Weights of a small transformer language model.
Training: 110M tokens, 3370 steps.
Each number is 200 + 40 x the weight over its row's rms, rounded and kept within 0 to 999. Layers, rows and columns count from 0. The size before them is the row's rms in percent of the matrix's.

# layer 6 attention key, 32x64, rms 0.162, rows 0-31, columns 0-63
090,187,218,181,161,235,199,148,226,168,235,220,118,233,180,192,150,136,159,153,170,167,258,173,169,143,260,218,272,197,174,226,182,263,224,194,221,204,218,254,259,171,216,304,129,226,185,262,240,230,223,188,162,206,177,141,167,165,181,185,202,154,274,199,214
081,181,224,173,176,268,180,154,211,193,214,201,158,173,171,168,105,144,212,183,190,168,246,133,166,143,214,207,265,146,270,225,264,218,224,199,151,135,238,242,251,208,178,255,176,200,220,233,178,228,204,207,144,159,259,228,179,187,176,187,220,311,223,149,192
064,269,143,201,142,280,226,242,190,131,259,197,209,203,234,136,266,183,151,217,167,149,198,141,153,229,195,221,170,135,143,217,193,266,150,270,241,209,176,246,135,208,263,192,196,199,173,173,172,211,250,150,231,200,208,257,226,192,182,220,198,184,170,251,198
068,156,208,101,211,138,141,144,236,242,209,228,208,197,145,219,228,222,222,210,198,221,266,236,174,156,206,200,228,224,214,158,234,198,250,99,250,198,182,185,275,211,211,250,177,254,197,202,248,178,206,260,207,212,135,141,181,229,276,195,196,276,240,166,190
118,251,163,231,180,164,176,208,231,231,134,170,245,230,229,276,270,126,224,219,173,256,244,278,159,195,213,177,193,214,239,216,172,140,275,193,142,207,240,257,222,174,209,173,239,121,233,198,190,225,179,191,181,119,245,245,246,213,166,246,210,162,190,185,242
057,211,243,152,184,170,188,199,305,230,223,105,227,208,185,203,272,167,211,301,122,237,208,248,133,228,252,198,247,220,199,241,185,164,223,175,209,154,190,275,239,163,185,191,211,183,210,177,207,237,199,203,157,195,210,150,221,210,127,158,258,192,210,163,248
077,262,231,167,177,141,193,197,243,222,166,194,227,159,176,247,254,227,196,202,177,226,173,231,197,234,243,102,187,209,177,196,146,168,263,246,153,286,155,167,183,147,236,178,225,169,277,214,223,240,159,150,135,172,191,204,213,245,166,193,226,215,208,147,299
083,238,198,241,186,200,188,240,253,235,166,126,270,252,165,210,204,141,230,236,153,229,218,243,158,212,232,160,172,208,238,246,200,180,261,239,181,145,197,253,232,118,224,213,261,147,268,180,170,210,171,201,126,214,304,212,243,232,187,191,256,190,203,199,228
077,222,204,232,190,166,193,215,237,246,164,153,192,267,169,213,211,137,209,223,122,188,197,259,173,203,239,141,177,196,247,258,155,183,265,221,137,169,186,267,208,124,230,199,260,180,273,202,176,276,150,154,158,176,226,216,257,235,142,180,257,183,214,223,232
115,221,165,125,234,197,193,252,261,257,231,111,202,172,208,193,176,169,203,195,159,219,247,258,164,172,276,190,183,209,210,105,155,177,260,136,235,140,159,189,218,152,237,194,198,214,231,151,273,226,159,162,188,220,214,186,198,242,198,143,255,236,213,248,236
118,243,225,204,165,228,187,136,146,125,260,258,211,158,245,221,235,280,254,203,229,181,169,150,210,242,126,193,195,194,169,117,241,207,139,190,194,252,251,191,169,252,197,225,180,193,189,256,169,131,229,225,196,195,152,218,197,197,248,251,118,191,195,149,193
225,144,234,209,211,282,209,170,107,168,262,248,210,210,205,155,226,250,180,141,204,225,215,131,220,235,160,194,258,206,178,200,206,247,121,257,218,173,237,207,238,288,184,231,189,197,160,212,170,155,216,243,226,242,197,187,208,153,240,227,106,214,214,156,150
102,239,254,220,215,234,216,203,193,241,212,213,203,253,166,210,252,152,186,251,217,120,190,198,175,157,142,252,167,198,247,236,192,234,143,246,156,192,222,211,188,179,153,155,279,94,123,239,189,228,222,173,203,143,255,185,225,211,239,230,263,123,227,188,223
092,149,217,236,214,179,205,211,201,217,173,181,226,199,200,116,240,189,228,194,240,204,134,161,243,102,219,152,212,244,130,186,259,226,156,222,121,247,144,127,234,150,219,177,229,202,214,152,175,209,174,228,204,289,180,184,119,190,230,222,208,136,151,208,213
095,162,195,304,137,148,201,180,222,183,166,232,207,196,187,198,180,279,164,280,208,254,163,268,210,165,226,202,183,316,190,209,262,195,170,191,175,200,167,215,234,190,205,222,186,256,180,214,145,159,191,276,205,246,150,186,174,136,222,178,267,229,174,188,174
105,336,214,151,157,260,209,206,189,172,205,205,170,182,210,260,238,237,251,215,168,202,156,123,180,199,207,142,219,174,196,184,177,138,157,178,173,218,177,229,174,212,209,165,149,139,206,221,199,260,235,289,123,172,141,149,205,204,146,227,193,160,183,175,216
058,165,179,182,214,269,184,228,183,230,233,89,206,131,211,121,169,252,208,251,214,203,262,192,153,208,211,211,232,165,150,220,239,246,141,242,236,212,180,155,178,204,227,162,224,162,129,205,156,188,178,139,233,187,231,242,240,210,251,260,220,294,176,193,201
100,197,248,163,264,268,198,202,133,234,232,252,184,176,235,161,90,168,228,227,249,167,242,144,184,256,283,225,189,181,177,185,257,214,143,146,216,160,192,176,237,193,223,246,198,211,222,204,175,197,111,241,204,211,229,201,182,219,222,199,212,286,206,236,140
106,212,164,251,184,184,194,211,232,198,159,115,204,219,224,214,257,232,185,216,162,243,229,246,194,162,170,208,174,276,289,220,197,155,255,218,147,170,239,254,223,217,207,88,197,158,216,220,176,228,149,169,174,164,228,265,229,177,166,191,167,130,160,155,271
109,160,215,166,231,229,232,196,176,193,257,271,140,186,150,133,121,222,190,206,250,163,210,168,227,200,193,228,202,149,168,156,237,256,164,226,233,191,160,160,159,199,177,228,176,239,150,208,227,170,273,207,233,251,171,129,150,207,233,152,239,237,238,271,114
071,257,253,242,112,169,183,132,267,227,216,258,223,237,239,227,266,221,197,206,201,275,252,196,123,196,239,230,220,216,197,177,194,143,219,172,239,216,168,234,244,221,231,216,115,265,173,233,202,200,162,278,207,194,149,197,233,170,223,173,198,195,206,154,265
126,131,229,138,232,230,234,195,146,219,257,249,141,147,194,151,161,265,191,210,267,185,216,175,243,164,191,234,193,197,182,111,234,244,155,201,166,210,174,96,214,212,203,233,220,236,140,215,252,153,197,157,221,246,163,169,159,203,236,173,196,252,187,237,141
114,171,254,167,225,230,237,163,128,152,231,317,158,190,198,167,189,257,196,141,244,148,176,125,268,217,175,179,260,184,152,185,198,240,140,241,222,257,206,173,152,236,165,225,158,228,174,230,228,174,221,214,228,268,153,165,194,181,231,218,155,199,227,171,168
108,114,240,166,239,185,249,185,121,209,234,240,150,209,185,148,174,270,178,205,240,171,198,170,250,136,160,243,233,205,201,157,229,256,145,214,169,216,199,121,251,227,194,203,244,211,139,208,204,124,240,190,280,218,163,160,182,194,246,197,202,243,189,192,129
102,148,218,220,155,309,196,157,169,166,278,251,187,237,175,214,149,272,150,158,239,194,211,208,225,241,180,176,263,225,208,213,229,214,133,229,203,257,230,226,219,229,247,240,175,281,183,260,210,169,216,193,214,230,149,162,179,178,215,154,151,270,174,200,146
085,249,164,225,203,205,189,195,289,231,133,155,241,200,222,217,260,141,248,215,148,259,177,227,180,231,240,162,197,202,261,256,184,131,249,218,177,190,193,257,201,139,227,195,188,128,251,170,174,237,161,160,136,177,260,228,247,240,158,212,216,180,171,162,263
065,167,165,223,212,171,194,197,195,200,219,146,200,219,249,196,155,213,193,307,225,255,189,162,205,101,254,279,153,204,182,160,219,198,201,162,227,218,103,137,213,227,223,148,171,259,120,186,164,121,196,237,189,181,179,150,184,174,181,197,189,254,156,191,182
060,176,178,150,225,170,203,153,179,190,216,186,162,156,197,196,183,240,213,208,245,233,160,178,207,99,191,229,200,238,174,127,216,212,215,163,189,249,137,69,185,282,192,195,190,274,176,207,187,180,227,282,196,192,126,202,125,182,191,187,214,264,168,230,200
096,265,180,245,207,242,181,193,211,150,207,164,143,196,177,220,139,141,248,191,222,227,162,108,140,235,250,255,201,186,157,272,220,247,189,205,215,196,153,219,179,206,232,212,258,211,237,198,328,230,210,266,168,215,197,142,177,207,157,216,195,134,238,217,209
074,178,261,98,151,259,164,165,139,184,261,195,184,258,184,287,231,147,207,225,159,102,230,158,183,217,193,175,235,206,227,203,197,203,226,229,197,165,230,239,214,176,166,224,148,162,207,244,163,166,252,260,139,173,165,197,226,172,178,202,207,197,284,182,174
112,192,206,77,201,255,199,179,171,191,225,200,147,147,264,196,225,220,201,192,189,200,220,183,239,252,305,213,207,224,189,120,165,113,294,175,266,223,210,222,160,210,161,174,146,223,157,220,198,195,235,239,200,166,189,123,188,167,182,231,228,225,208,180,205
096,296,200,171,125,190,201,182,183,164,174,179,123,202,214,231,265,234,123,219,214,106,149,213,194,132,168,238,193,272,160,228,172,206,190,243,161,238,205,211,219,195,218,148,212,157,227,290,236,210,208,201,236,177,219,144,201,168,234,184,184,127,214,173,248